From a checkpoint of a small transformer trained on Wikipedia: shifted keys, hashed n-gram embeddings.
Each number is 128 + 24 x the weight over its row's rms, rounded and kept within 0 to 255. Layers, rows and columns count from 0. The size above them is the row's rms in percent of the matrix's.

# layer 5 attention value, 64x64, rms 0.344, rows 0-48, columns 0-63
size [ 96  94  98 138  98  85  83 103  94 100 112  88 106 106  89 115 114  93 103 118 104  93 101  93 111  94  89 103 105  95  73 106 114  95  96  99  92 102  87  97  99 105  93  92  95 100  98 111 112]
[[157 106 162 118 101 118 103 138 123 152 147  78 123 133  92 144 109 144 162 105 159 139  91 122 102 128 117 102 123 126  84  74 161 125 176 160 124 131  99 129 157 150 121 125 159 110 157 104 155  95 115 110 140 130 127 157 119 129 142 138 131 168 161 158]
 [132 134 137 111 166 130 117 129 167 153 120 130 117 111 168  99 122 122 131 137 141 144 144 128  91 137 104 111 118 140 128 103 171 106 138 114 123 168 174 121 153 192 162 128 121  92 155 144 147 117 101 156 133 129  89 155 183 124 172 128 114 158 142 105]
 [125 130 118 138  88  98 123 114  97 123 145 114 127  81 143  85 164 103 133 180 130 128 106 155 123  93 130 157 110 119 127  75 168 125 120  91 131  84 142 168 115 134 157  93 127 137  94 127 117 139 165 154 130 100  77 132 133 114 141 139 113 128 140 120]
 [121 111 114 141 109 149 122 105 140 135 133 110 106 113 151 162 133 172 173  95 121 143 124 113 112 168 128 147  79 129 128 148 144 139 153 130 120 128 137 126 135 142 104 113 147  97 144 109 146 160  91 135 137 117  66 157 121 128  59  81 124  80 124 128]
 [151 159 125 138 181 138 118 131 117 162 130 131 113 140  82 105 139 143 111 125 127 143 131 130 167  78 155 121 109 117 129 133 111 126 167 134 165 100 172  89 139 121 103 121 134 138  66 102  80 109 149 140 126 154  84 141 168 116 128 120 154 142 126 143]
 [112 148 142 141 161 147 130 150  92 141 130 127 161 102 127 118 141 107 149 195 115 127 174 133 134 110  61 174 120 140 151 123  96 131 174 121 131 137 145 109 119  97 128 144 131 103 125 138 120 101 141 144 100 144 154  91  95 165 118 128 101 139 160 111]
 [168 121 115 187 111 100 103 161 112 118 146 102 154 152  98 153 109  93 122  96 138 160 131 145 121 138 149 155 160  91 112  98  93 101 137 132 122 113 141 123  98 162 160 111 112 127  89 129 149 139 146 174  94 123  95 132 153 131 140 128 125 104 158 106]
 [139 102 126 112 147 106 108 121 142 155 123 129 117 182 137 142 127 178 107 128  82 178 134 102 121 107 130 113 108 118 118 130 132 121 132  98 152 155 128 136 123 132  95  73 141 121 125 127 129 116 125 147 126 121  28 159 117 122 110 144 134 115  92 110]
 [144 122 128 100 125 126  87 124 113 133 134  78 129 128  90 108  95 135  77 160 117  99 149 151 136 112 114 157 147 105  80 120 130  95 142 119 153  91 137 154 135 154 151 121 104 133 159 147 138  87  97 127 141 147 106 119 123 168 139 144 150  75  89 118]
 [166 153 121 127  84 113  75 109 157 109 136 126 146 133 143 121 116 102 122 121 140 109 137 154 116  85 134 135 118 117 154 135 134 115 111 147 200 156 155 114  83 137  98 122 126  95 151 155 136  65 128 125 107 132 156 131 108 118 133 167 115 112 109 161]
 [131 130 144 134 118 129 124 108 138 127 167  98 150 206  86  83 128 102 141 135 140  94 142 115 155 141 130 120 155  95  97 126 131 110 136 119 144 130 117 132  98 102 127 109 160  77  84 115 149  95 175 128 171 109 117 146 130 107 159 124 133 121 117 110]
 [177 102 109 184 117 110 135 134 160 134 116 121 150 125  81  82 119  82 132 143 124 112 126 128 162 139 129 111 169 136 112 123 141 152 135 124 110 115 107  96 153 110 156 160 141 148 162 141  71 119 122 129 115 162 116 127 156  77 108 148 121 138 106 113]
 [110 162 157 134 123 131 126 114 154 102 129 127 131 114 127 128 144 178 145 145 151 149 137 124 118 150 139 155 158 158 145 155 162 131 151  96 135  95 113 135 137 147 145  92 113  96 100 135  78 164  71 135  90 105  75 153 131 149 161 140  99 125 152 142]
 [156  98 124 132  86 146 127 155 114 133 108 123 133 127 179 165 139 145 121 120 166  98  84 115 130 123 127 119 123 138 104 133 128 110 145  77 147 112 155 152 109 116 101 127 135 145  96 154 167 121 164 164 159 153  71 107 114 146  80 130 133  96 114 124]
 [119 136 127 187 139 106 138 116  87 137 169 146 131 107 128 135 160 109 134 108  86 123 145 138  85 147 121 146 141 149 150 132  89 182 151 120 118 142 117 122 144 140 129 167 147 137 127 136 160 132  61  96 144 120 129 128 139 170  93 130  82 142 115 115]
 [120 162 117 113 132 126 181 158  73 144 106 113 136 105 142 174 137 148 112 141 106 101 145 111 123 117 115  83 111 133  86 133  88 115 106 143 121 138 171 127 102 120 155 136 122 115 181 154 115 148 117  85  90 136 143 137 143 119 138 142 134 177 139 107]
 [137 117 102 123 153 142 139 144 118 101 129 157 124  82 112  78 151 145 114  70 108 130  91 160 138 145 103 134 140 126 108 112 115 153 149 139 128 160 138 126 124 129 172 125 131 124 147 121 105 167  79 106 122 155  80 128  68 107  95 142 102 125 125 116]
 [116 141 158 126 103 133 160 135 111 125  76 158 126  96 119  94 167 126 119 123 118 180 180 130  95 156  76 133 142 136 120 149 115  99 141 134 145 137  85 108  94  95 140 126 151 142 112 174 126 144 101 120 138 140 118 135 149 106 109 131 153 100 170 137]
 [109 117 125  99 102  67 127  84 142 170 143 128 113 113 127 144 125 132 126 138 140 163 133 121 112  88 140 159 113 135 120 139 116 134 117 119 114 129 158 117 145 148 123 106 172 121 144 109 174 162 131 113 117 166  72  87 104 166  84 168 134 118 141 147]
 [141 127 101 150 144 110 136 177 158  88 118 120 139 142  66  97 137 100  94 149 156 102  98 145 155 116 156 105 132 111 179 108 124 136 153 159 143 130 127 123 130 135 135 120 173 143 152 122 114 118 137 124 174 173 148 134 153  92 165 153 140 135 133 128]
 [149 157 116 181 145  73 136 120 112 117 113 158 158 113 118 141 132 142 155 125 122 150 113 122  87  84  89 154 131 111 131 164 161  81 113 113 108 127 151 105 143 124 188 160 131 138 147 137 127 128 142  89 126 123 139 142 140 163 165 100 129 142 150 121]
 [141 121  96 109 172 113 115 133 118 137 135 106 113 167 157 149  92 189 150 108 166 181 119 165 124 123 113 169 100  91 136 127 157 107 126  99 121 131 150 114 120 117  91 114 151 129 133 118 160 146 110 111 125 118  99 129 164 106 139 180 129 148 120 117]
 [150 115 154 136 157 115 149 147 140 148 167 141 135  95 144 110 138 121 115 146 140  86 147 147 148 153 154 159 103 152  98 127 124  97 134 163 138 144  91 102  71 150 195 127 137 117 100 142 123 154 125 138  96  74 122 133 129 128 134  97 142 119 128  88]
 [153 123 112 105 140 140 133 102 114 141 104 116 147 132 156 140 136 199  86 110 135 141 153 137 159 120 159 118  95 147 133  88 116 141  81  75 102 142 131 116 151 139 124 139 129 135 145 169 169 113 151 107 144  87 154 149 124 150 160 131 163 114 138 152]
 [136 142 117 134 149 112 149 171  93 105 173 145 137 137 124 104 125 132 136 169 165 130 108 115  84 169 144 100 128 148 124 131 170 116 104  90 155 118 106 130 110 161 156 165 124  96 147  85 143 151  96 125 101 127 121 163 121  98 106 126  97  99 141 103]
 [156 127 142 121 112 140 165 142 104 123 139 118  84 140 130 139  95 140 163 143 143 152 107 128 169 104 134 129 163 116 147 102 118  58  75 152 122 167 110 127  97 183 113 120 143 110 135 159 138 124 110  94 138 129 156 171 113 140 113 103 110 118 116 136]
 [123  93 180 118 114 136 148 152 104 105  96 117 147 162 159  99 109 119  95 122 150 146 108 132 107 118 131 114 117 111 111 127 114 127 152 119 159 165 114 123 153 130 123 113 127 100 104 100 101  83 175 123 156 124 160 159 164 164 127 156 156 126  74 107]
 [126 158 135 164 136 144 157 122 146  89 153 114 157 139 121 131  66  89 118 148 132 113  81 164 138 124 146 154 118 144 169  93 102 103 116 131 188 116 135 113 120 127 135 176 158 152 149 138 143 131 170 117 130 138 150  94 111 131 151 123 161 127 124 132]
 [114 131 132 114 146 154 143 151 144  98 139 148 133 127  88 155 128  97 109 135 165 124 111 132  89 129 119 138 175 148 122 148 155  81 170  84 123 115 123 124 109 171 128 139 140  68 112 139 106 110 114 119 108 117 111 139 152  82 152  98 101 166  94 121]
 [134 134 142 109 111  86 133  80 105 132 148 147 117 126 147 164 138 137 174 107 120  85 100 152 126 141  79 105 142 116 137 136  86 138 124 104 115 132  87 107 100 160 143 116  75 134 153 153 150 135 124 126  94 102 157 142 129 155 105 159 117 137 164 159]
 [130 101 101 144 135 168 145 113  85 117 153 115 128 108 108 151 124 130 102 144 115 142 119 149  94 104 111 127 152 122 139 145 129 156 103 139 156 154 118 115 126 120 167 140 173 128 140  79 160  84 103 151 143 143  88 153 174 132 137 128 152 167 130 185]
 [186 143 126 115 150 147 162 128 112 117 130 119 142 130 118 141 127  60  92 161 140  96 127 117 117 119 135 126 138  63 126 150 171 115 134 148 136 128 110  91 116 146 135 171 177 130 138 107  86 144 119 158 116 123 136 155 127 122 164  94 112 142 148 131]
 [127 133 122 106 118 138 138 115  93 157 127 119 118 151 161 111 139 150 124 101 161 170 163  57  88 130 122  86 143 122 132 134 113  96  98 117 134 146 170 134 199  99 110  93 113 127 145 167 136 113 140 124 148 128 151 120 127 156 120 122 115 120 157 145]
 [104 145 151 105 145  93 161 134 136 143 138 109 119 152 110 166 110 152 138 124 111  79 150  91 142 138 147 107 151 154 141 145  93  88 139 130 135 150 121 143  99 110 189 129 183 111  92 135 137 155  77 115 133  98 148 128 107 115 164 140 106 116 130 124]
 [147 106 141 130 106  70 135 123 115 135 147 106 130 152 142 104 135 135 117  95  73 113  90 153 131 114 105 121 157 111  70 137 105 110 144 129 114 155 151 110 165 113 139 114 123  98 135  78 136 143 133 106 116 103 152 130 129 146 115 161 139 198 124 154]
 [153 155 124 143 120 133 169 137 120 139 161 136 141 128 140 146 129 122  97 156  86 103 104 130 111 102 155 190 101 157 134  79 141 199 177 103 144 135 144 172 114 141 126 133  95 145 131 106 111 113 128 133 141 116 110 105 137 133 103 133 125 168 141 127]
 [132 138 105 102 135 135 136 124 160 147 144 125 107 115  97 106 157 122  90 138 146 139 121 117  89 108 111 114 156 135 203 139 119 126 109 184 148 138 135 132 126 138 174 141 140 104 183 108 122 139 105 139 120 156 143 121  83 154 143 146 119 171 155 163]
 [131 147 123 112 153  97 105 178 157  97 117 136 165 111 142 110 115 118  80  97 112  96 135 140 133 145 172 117 108 128 115 130 159 127 102 119 182 103 124 152 131 137 154 140  95 122 149  98 107 109 120 152 169 107 113 149 156 112 168 124 122 125 116  72]
 [ 91 143 164 113 156 130 143 136 125  97 102 131 181 147 126 137 140 119 151 112 165 142 175 128 118 118 114 152 133 106  90 131 129 159 140 176  93 158 103  96 123 120 121 119 166 140 121 123 146 141 160 153 139 101 163  95 142 146 158 131 141 183 121 161]
 [102 109 141 127  72 101 119 153 126  56 140 154 131 151 114 107 139 104 119 141 142 115 140  93 113 132 107 153 174  76 115 109 138 100 138 127 164 140 120  98  68 119  79 115 145 131 153 136 153 117 133 119 122 136 141 141 140 137 151 137 167 129 119 120]
 [111 139 102 162 125 109 101  89 181 114 177 124 135 152 162 122 104 160 156 110 130 131  89 158 108 128 114 139 136 123 150 106 169 140 169 108 108  98 135 147  96 151 100 105 170  93 109 105 170 130 135  95 142 150 139 149 114 124 146 137 153 142 128 127]
 [178 131 145 123 159 133 146  72 120 106 138  82 137 118 121  89  81 139 138  95  93 105 133 129 133 107 152 113 138 126 101 132 108 115 140 146 148 100 123 117  93 115  94 151 154 136 145 137  70 127 145 130 154 161 103 155 103 108 139 122 136 175 137  98]
 [138 103 173  95 116 129 138  99 124 145 108 122 113 154 102 122 151 164 111 107 107 172 148 117 134 125 123 158 125  81  92 126 145 114 138 146  95 173 108 129 112 141  89 124 141  90 136 112 159 138 137 126 142 126  84 123 116 170  71 133  99 122 102  94]
 [ 81 144 165 158 156 137 149  88 123 108 138 153 116 147 149 139 100 109 112 131 161 127  96  94 134 139 170 152  82 135 131 142 123 138  98 122 135 143 173 131 114 120 131 136 108 119 149 109 122 133 165 102  83 150 204 109 130 127 119  91 132 129 124 111]
 [116  94 119  96 130 132 155 157 120 112 136 178 113  91 162 116 140 178  88 126  84 125 155 114 122 136 123 110 168 125 124 126 133 185 156  81 168 141 128 151 126 157 107 145 138 150 147 135  98 140 115 117 112 138 162 102 162 126 109 136 120 115  93 145]
 [125 109 145 133  75 102 136  87 100 158 109 128  99 143 189 152  95 135 124 161 176 119 145 150 144 110  89 104 163 113 130 142 160 151 135 125 120 130 122 127 150 148 110  85 138 109 106 131 149  98 144 130 112 138 140 163 156 145 157  96 113 146 117  96]
 [142 159 117 158 121 148 144 151  65 126 134 146 102  99 121 102  96 144 146 100 134 142  92 104 150 131 167 125 136 117 130  72 103 107 161 154 139 156 125 126 115 143 133 109  94  88  91 129 123 147 123 167 163 123 146 126 114 128 191 117 142 118 117 142]
 [146 131 147 107 130 135 136 125 142 131  84 156 147 119 137 121 112 120 130 102 126 131 151 107 148 143 101 133 113 129 146  97 122 123 129  77 140 157  99 155  51 141 106 102 107 118  73 140  97 163 168 139 108 112 133 139 138 112 173  96 102 173 141 141]
 [137 137  68 183 115  66 146 128 154 141 122 147 118 115 125 142 149  95 108 147 107 135 129 105 150  97  95 123 108  76 138 122 109 145 136 141 118 115 115  93 121  71 121 145 152 155 117 136 125 165 171 132 154 133 138 105 135 153 116 103 137  98 136 114]]